python train.py --head_dim=128 --norm_place="pre" --rope_base=14600.0 --rope_fraction=1.0 --attn_scale=0.0884 --bias="none" --parallel_block=false --beta2=0.99 --lr_head=0.00598 --seq_len=1024 --doc_mask=true
Each number is 128 + 32 x the weight over its row's rms, rounded and kept within 0 to 255. Layers, rows and columns count from 0. Numbers have three digits each. The size before them is the row's rms in percent of the matrix's.

# layer 13 MLP gate, 704x256, rms 0.0884, rows 489-703, columns 0-31
106:160105095113145130147104105165172168108187137123136165146105119122131146135134171080136126107117
106:160113136121166128134114149155145123112141130180076173108059116136111187170134173128097105133121
105:124131100168123145143082132121103080141095053135154130136087151155097136119188124100132134121075
096:054082091113117094160090120143082107051152102169171089132109132105122184141138149113157080142205
101:123101134062112113142153133094176108131187081136095162112134174091117109136139070073139146161082
102:142159083145193152104058160108161158169147146157080168115067120076148140155123086125189111106148
101:176074179131158161149161107157146139127130104137086148160122148158162206155120087168136155126071
099:138126118121082115136169135125118080109136145123153125067114115097090125116117180150153147063119
104:125110137127098131146112154148162184143160134059130146175115139125099161101193141152175127125112
102:148064092148095132166171180144134166083111116056161206142186136056086165105138145099119146134114
101:071153109086125131127113167124110121124139096122084106115127112166091160081205125106154153069102
105:145132130114143175185099124110125176091105108140184174121117130168094204168123144076072119124116
104:217169130050099160157085111140132116118175053129120153138097135125090168134113126113186122107129
107:114118080132150091123092081171134079109078077068148134159171214139112161121080098129138125138088
102:153136188142134105141117100148170118135164138200162194074083170147140171096140153149156118142092
104:167111139147127093126103148126142138120157175134130120146059136110097162163113108104151101131100
099:173158192150179098117087034154143140099122142160056087140135174139080176072158103149129202142107
103:225117114172157142118064052108134168122143112146103178159117091124117146206170110118158096129134
100:104097064091182047132100136137150167155164127144097111162098142125113159114182122164155062105140
092:156119143098158128090197177095082139124103153143114149144086150100141140119083089074145195131095
106:101096137124110106169138141137112121175112090109120145110117178118125162123135136087156088170116
105:149142137151118125155143150119108152145151154069154152062118154113133149166130155103081170116121
100:158108114112117081123185150135169144138130095120169128131200179130085079191113100173106157119067
098:120134100134149142101136152096114054074142001136101120122096144163094115093157127116097153164129
098:139101107130125117108158116090120126113127148117171121120109093101165166143152145127131092146161
094:100164113179098105152190177176143126114162101093166147108176118095169135140084091133211190123130
095:139114062155177070093156084102104132170142145161130128142157167098154104130136094145117129112139
104:150069158118085108185187105168078203059115125112165172130137154116112192192161116079117126113106
097:090149117174151156144115165133136139095137136173144138091161140132099166164140235154165122137120
098:115172053128174144085102092165180121071103098107128121142103131097063135085114158131143154133128
091:125118100169097123118107143132146094147186138106102076151159150122166107146175047151163143124113
100:089162116151149080202171100175121166110125137087157098122147191104096134162136098200145123107081
103:099141073096141124161155104167089147109132080110136138091095109103150104126096144125204132174136
107:118126115143148106069162086155164135135096183153065178084165109111157171147143153070105032126110
100:123111158135102138166162084112112199131133105167116120167118070133096165108096105111122109089093
108:138138170109157100123122082168090135123106130112112152123124108121135193129138200116110085130158
106:119157181195075080101159140162135123134036117128159137172099198110113187078136149165138080088183
092:144145136153114118118148183163106122146168128161117154130169135099155168105195127174168043118075
107:151152127165132101134139114112126133097116109134122121066071189181162194130139152181125135114123
106:107129159150144097155105122161122152105100124134142123125113102107157179115162110081075132125114
099:107064130094100097088113140155125098127190101105062153140127089106209148136159163149160170120104
097:109110096156153099142172079142111069169119109128048185137164126128151132128121209163101141109081
102:174160075155197121179133133172082128126134098126140151069150122113131174190157129142111054052103
098:156135105147139090097152171163081166116122119096118147119163124136145188158166134142143120088139
100:090032175094142104109064114157140165136130142110146130107216094131171158193131105193165131102120
113:132106178126143159125110156140206166167104123131157075117209140143107126126094141075125089159133
100:132125150174175204152136156143162150122164122139133137113125116149094163094188163113137046106164
102:151127159145146084172165055181132130162097123066151204156116120117115189149171115147130148113146
098:149115185176130091168191141161121095121123121133142102132146123163138205108131122134129147158113
099:136144073095115144157126137156082163200122150106110143115056084174100151131138143160056156106095
102:034116048126131195122143096116155142162172096150144110112140133113079148124163135139165096138152
098:131152105104127123112145138184121090136109105112137139167162151190156193138209161182137112119126
097:067130121162147080132121121156108179122160143099113149167156114153112153164166117154152108142106
105:060129114111101128175098114124107185129138146141095129077132158090126148106128131202118158124113
095:108143140178137158139145098175074132094156133050155112116121156111089151156109092073140150090124
100:125180143095085113086134116163142143106151082140117137162107172164144167167093136084153085127188
105:143105084199127134140127110155130184151125118098089079060085067095142165129133132111180105112150
098:165111117192089133147092157062076125106178135118086107149177170159121169125136094172105107113086
103:138129132134089140131099144154144086101176088113165206075181122134053105178136168097122075076127
097:113181075172115127108151119140192196135149132155124126130130163171106120126151162164161092156088
105:160155121153102135148111121105201085081135035129139147074085174135149150149086092095113152119079
098:133119063069126125127072139113078150106166095091082145084127164176159153106136177128091138145115
097:135088120159168168153126134185104104151189120146135107100055137153111164148186110138054189122127
104:127113118163098144133138114143107159091085164129105131065132122066121183191128119127128101170164
103:139091073053112130086131116106188145114115131184109150133106148092079185095126227119169107146108
098:185118167194115098208151145133097172167162152099089154121143099117113124141177117167092176157125
106:069110123101130119143116123124093159103153120042131126204125147159149134090135134106123079167103
100:157080138142118138106123190136118163178073121076133117144186061133135158086109156085172129108125
096:121085103128135121144109114188145153160067080171140116070160198129182187163156146164136130084127
104:138104055163119139091037109094184150113197046070142070137161131123167132147153066154150159065159
096:137132127100146113165147149154135095139087187157167097132119075149109141093119197158145151180141
100:111100121089147098127082111163151102094154124127143179140156169120147113114101157096120122113107
098:120127146162130095112144126137110144112145144139125157105111114112122153149133091188124168122156
103:164078148137171213100065094142097102108115110128172119092134247091149161159187104164177117144193
100:047166122209133152136147132102139178079093108127118084142085144091107177149176120121133134090149
101:076132124158072099124127144107152079114137072078101149124119193137168145133117125158090093079084
095:108151122159141131136119101098124042116120075126135121159135158181187128085093151163163127128058
101:095174121126094160155090054101198130081109139138158155143111141083108137119142161123099093143165
102:120082041145110138112146152113127093116154132041106170170175159095118159168064164111131111091086
100:096098133161167065133120066125137183084156109134132108178128135166107127156125100119076101061201
097:071168092125090082232086093179167146101107111083098156073095108143117159153062120149157094064080
097:079119155109122094108126151169133118163118128107156139098120116186154125121124172058051106141141
096:113116162126105072118107107153138149148122062126120122119101144108113168135172189115141136086174
095:101161115067147139101131106148155158144131068172176125122102119111076144165137125076079091094103
099:089072119103134075109164123091116130116147127160131171106186099159140125137110095174091164093072
095:125166164139210162129120109102090128110175151170124147127141114082078194187120142135120118104160
100:083153093117146170118069048182146120100153154163177141097116126158174162116127179223098200130125
101:105059110146090134178119094205179155093124085084155161083116074126160153188133147181071101133133
103:093105140136117160155091110134158156127134169130159109121129106198146145093093108149125102162081
094:135056105144109110068150100171100101095140206121119108140133212148121065166127151136132185087042
104:139208106082190162127141124152096158036156111118125160133093108125127176177117175144126130089142
106:113122140141098106155132094128149083073154090144155154157143128107167184084110130158065160090134
098:145097138111138140130098152199105178141146183142128180072137066155171207144118138158140108068165
106:056167114167115073153091150070155161083128043156120152118086160175121162075104120129113140136101
088:144124090137155085116146150155129221182144088092130127118055108161127164096089123131160164058117
104:159111095095231066186113103160162192083141141047181159139133090151113130202102058104134139126080
100:137107142088214135077130164127129168143128153106187089134139126123121151127174129098112173120160
102:130074077129097082137050127125111159105102065147114129091126199152086145112116141114163128130124
103:128151195131140123112117155149105110127116087171134136066056172152078166077158117147116121150157
102:063103059150113129122066084234117102062122133096126127119112122080163175079128168152171106146133
100:139138098158100144157123066069154168108163097150050142123163154152123135092113145054124158119101
098:111093149132160046113086059127119140149138180202136151108087171124137209112137116124152135116117
099:093146176157106138133114111097141081071177098127130212149104078147118162135140134106155132073095
096:136143106082128080089090144148095129042128153126157131157102115146077167147130157111109117068093
097:114083133147152115128185125170146152190165158136186143097145116092096115090110108057062110159093
097:166035164097148097147117153181124085164107108138154083147126122119165139158163124124181077141100
105:110136147121150062107118082091058108121165102202125158153178123096099145148146135138122077143082
099:102159109149174068122141126093104112154161100160111145143124201136141151121145113115147123190125
102:090117118175193070132128083160150110175179097128104131143154158148109123119124116147145117133135
096:123164148148035066106145071172103124217186170101140169158145118128138154121133120148080081139148
107:151150160109113107128135124125147189083070096071109161130050179118145159128134192162177147109120
099:151153073081201071115148106144170137119104109111117130142111107121112088156112156081089120160180
101:118159148137193180131170147181169201118062123148107109125065103135073164117138164106076096107151
099:120092115139142133101127144180174138052113151226143102137129138129142203072134186090180097111089
103:146115113104101107113093099126123134077153092178239162172142103111069180132136101117145174147167
095:158123147147128107187103137110094143084124102113167097168144088102138183170151134136065151102126
101:124105153169133073147128112129149110141135072129094156144150120158150104102176162102132166129151
101:115120089080082084152163092071088168081193146151179112131188163081119117138172151108148145135094
096:201106068150148129194146100128098113119101118080133153096099112086165163179178151098133106134115
093:126117175139066155128066076157139128109151145127149109097169094154133200145156143178181123144086
099:133063172152135139092136137129111139196135121142104171175166140096180141142132098096125155123144
096:140126173179118155146149120191151202126137098101158156100153159147149116110149108116181093088174
097:145154108172135080155125154118125178084141068112123138122139118174162139157146073139150145131145
097:100140151121197146130134110130145083135173191106102142160152190130123145118150194103096117175047
096:171088214105130138153103103151184177160133129114206111116186148093105152166172100153206167127152
104:147096150117180125180110097205065135146132137092178133163152131148133177124155118184077111139128
101:137095129062135153155134110099226104114149041140156149059139169139112138169119164118124075118141
096:117070092159132140105108088145123112152084154108104142119113121154077108140167176161106109129122
100:103119102090163131161095157112028179118115141139167088094103147185165173109147200111102117114084
101:141117112147157143206171136140131125098115141099158166132155102084070213118165163162188095137087
100:039102111123100095149156137151163144087165141129094110103083138175081189163108186155076124073122
097:180116117135179132114127109096165176109112119151160136132131107109120174111178141132112046167033
108:107147121130115190055089107114109172105108125106126224140133118123121154154111119094115112061148
101:130092127129186139111101118089100108107129097165137086143111155168202148089107160091120070171095
096:144075114153107163166151101076142126116151093152177135137199140164159124153166120091224156136127
095:158133072167092136146104112109161121102159143111093190103150106121171145212122082131150117119163
101:106098129183075134136186150138070135076171122104117175138115138131157116172106109164093155080062
106:136095101153124128179135084123140132124126149123081128111088124099079152222182121133108131126111
099:143181160099151070118132114169107150118152069151169085126181102147153136123143104152138070199108
102:106164169150107100070157143111154051137158095106154149150142113150184170168101181144121134149130
094:124171144095099134110091127135157129195125075129093154138161132111184186128176172175163100117108
102:155166092139123176164076156140120133082167135155160145157194143082127185136133111185082158090124
094:147086228103123096195196092148147183155151151153191164101134110123128148119109158183091154130165
105:131122114137097102132139082171135153149076119123157164149187120151147145129117111139138104093150
102:103115110149148177134065058110154128153142103154107123147104141194182155162111098092148192100122
105:155143122117140119104153135134101096110112109173114197123096092132116151089158155139123194087115
101:154108169118149160095110113110130126124116112133124141096165134134116156114167144050115098136125
099:067135131110093157109167127183204162083145135152102153118107169046170134156116102131125145107129
100:092092124126096089143132141132112169162153152133097181094109144182125201170204102185117156146109
101:117129151107183127096150119104132114123120173132157132106124142147102150159181145148134081108117
105:117069132110077097132105140114109182123138115111107122061154145102155124169116121131106145125125
104:132098060139170143184122162122108138115165151091117157088165118178095162120135143183112104054138
099:148136119160158179142115081101181062107140056051101146124140151118119106098155105130117125110100
098:146091159112121090098091088153106124136118090126103134176107084133137134148227111123184152132110
100:158115121146106221114179104167152134088143130111111142168080115118069131068189236111136186131155
097:141073110111079094095173149071107179110112148140095164125192081166115143169140119121122136107090
103:096129145074200121153108110070137077123090152177180148149128161146138147127046124093154102100131
103:116122064094126125122141141112143125103097134085189126086086072090111148102105161139109114098125
097:147173138080109125167102125105093183090166161091092152151133128096177129157099107182108124091161
094:141186127096121110143111150125131141130148136103132181119131137115149095073150131135139118145101
098:111159126088115111103083134128161128139124073166189174112112107108136140118120162144081123131090
108:088141133155146172115154116219140151192134127123123131123152193183124173138112167119091086098119
103:127149116134109115121079142185120176116113110156109148118106089118171155088181125168135123190122
103:124113101111159083160032098111122107122086154132120164128103124131189161126151089154103180129136
091:144103164111122167176168162161191121163098095115211159142105116130109135083138120086142136130146
100:086116134161124109100150092126148064189140144181135081126095150103105172074107228071134127099137
102:161127169141143133143099131141122120117094111089186151136145084160087139166212134076186113145082
095:090128101098151065093123141123084105082148194100089120086097176116120125112109121150136103142153
101:080074170126104112158118130106065111111138149098176199125133132122097158178122134137158117145100
105:108148122121093158175078138136131182106126185156166136099137139163192159190134095154133161136131
106:125107047137127089163091086111123147050090111168110127145085111126165169129198162086132115127138
103:103145101128100151156143150131062153116078099096151137186121156149107156145164116089135102137153
104:133134112095140081081102158108112190122131126161153167140142172072136226137113118156122122110126
102:139075158122185153113086189115155157113151067122110170147160156103105157181176160096092054140090
101:116097171178133166142154153121106134099126086104120129132168158151103158142141109163109160155134
108:118124105109145129120143154126155154076178071122151127120122138128139119102125135047121115089070
089:156143105061155124158121104154138099136101077144132167128135138191119158140125135123086183126075
099:150112047114176142187133158081136085096104083127156118131106170105119140171121116122169100180096
108:146148161092175140163135130122183171102140137132146179116131120134114154192131105083122128116128
093:151095057091130107189152126070129133102178051094138158113149152139170149116165089144177104127119
106:184150189131121061162125096157122085057125132123155182101137139106192182134094122192123113115119
098:120146115173116145123145129115163104134102129129103128148122147188135116141129142109120168121100
107:091110142090161138113148104093145157119119092112179146120078166104147172162117218201141153166066
104:168171143176177090103112107127141163131124065124168118146117198136117141142060120136161110127116
102:155085122128119080206110112119088115075107077124124115187130128097100199128185140100148133153153
099:115143155109116098141154082133071127091191130118095143189125099170105120166091129140168132151169
091:142152131152194102114143158166102062152093156087119067154111076146115181125144152101128155134126
101:192094132138174103108177154158176095090129153163132074137152139144168143151134173140110156061121
105:133084105157059153089136121118144154117190080134113097190153122121137170107167117148107111094161
102:151129133102180045181110099098186072087123087178096173154121145167140122147156142130105091113116
099:112160132145127119108099104154167141035148123123157172119124109092125175119082145133149134095161
104:078128154075139104137149047152157140098115113152187167054124128118156121134117141104126146119156
097:147117137182113082142071143122171068154143117088177163113125153101104140057122146148165161084096
104:098123104079117111094138062139225145148091122112170143144134159097129141174119107132150165114158
102:127118108186149133148115163149212136085091092123149133124080136087154141115188119092179121174113
100:181133172174154090128102142164158103128131133169134163089108199123142138147159117097132091124068
097:080117184151173146141183128208161132104106051093138109112154095136096152193145181125076111136158
105:146149141140071134140099149138141100060097140181124138154100103032150192168152114156131102114178
103:113080122137118116149082189171140108113181137118161169157153125111186137127171136111143112155138
098:120146166117172090172196157128139218151121112136114140131098160178102126134166168115157101127090
110:140159138115101123169177138176095143147158115155134104133089130081162205055142150058110147170165
095:157154095134107131120074135115157093101097116146135131162134190123087137103112126147110119140091
103:136072143110117093138052116092144133100078175177188138106134133122097151084074075131178121086135
098:155174134105142113074126139180119122100136172176143161122165116124144163113083167126098101117115
099:064111216125165170125103170181179160139135138142204151098113161146083107148120126108147121111133
107:126150127114123171158115089142117073083160149138173190109144143137138215134102152114154178129096
101:153055150110152135105131149182166170128142121072114167156103161149143176132140175089118120116140
101:154139121128099092190097089122167170139097112137122094115130133146127189101122077177160124061129
090:125099057135175151200076122148121156133096103156106122141125153155151173115139094118094084107085
101:089158105121142113115145123165182163084095082154156159100165161102174157137132162165133124086139
106:127123080115141122137124062118075184094149140190146149100191126121122125168105097120068114096109
098:185112101041170106157135065129192136173173120129104112079091104129090158152113109094149141178074
104:171132157136154111124151131113161134143144081089075161089141125084085161114148132103139157165127
098:060135127137129100114141103132143128152113110117090100083153106208150141089130126116108061139082
100:168144118109083134119134111095123168162146120168064180156148130151136136145140122138120106093120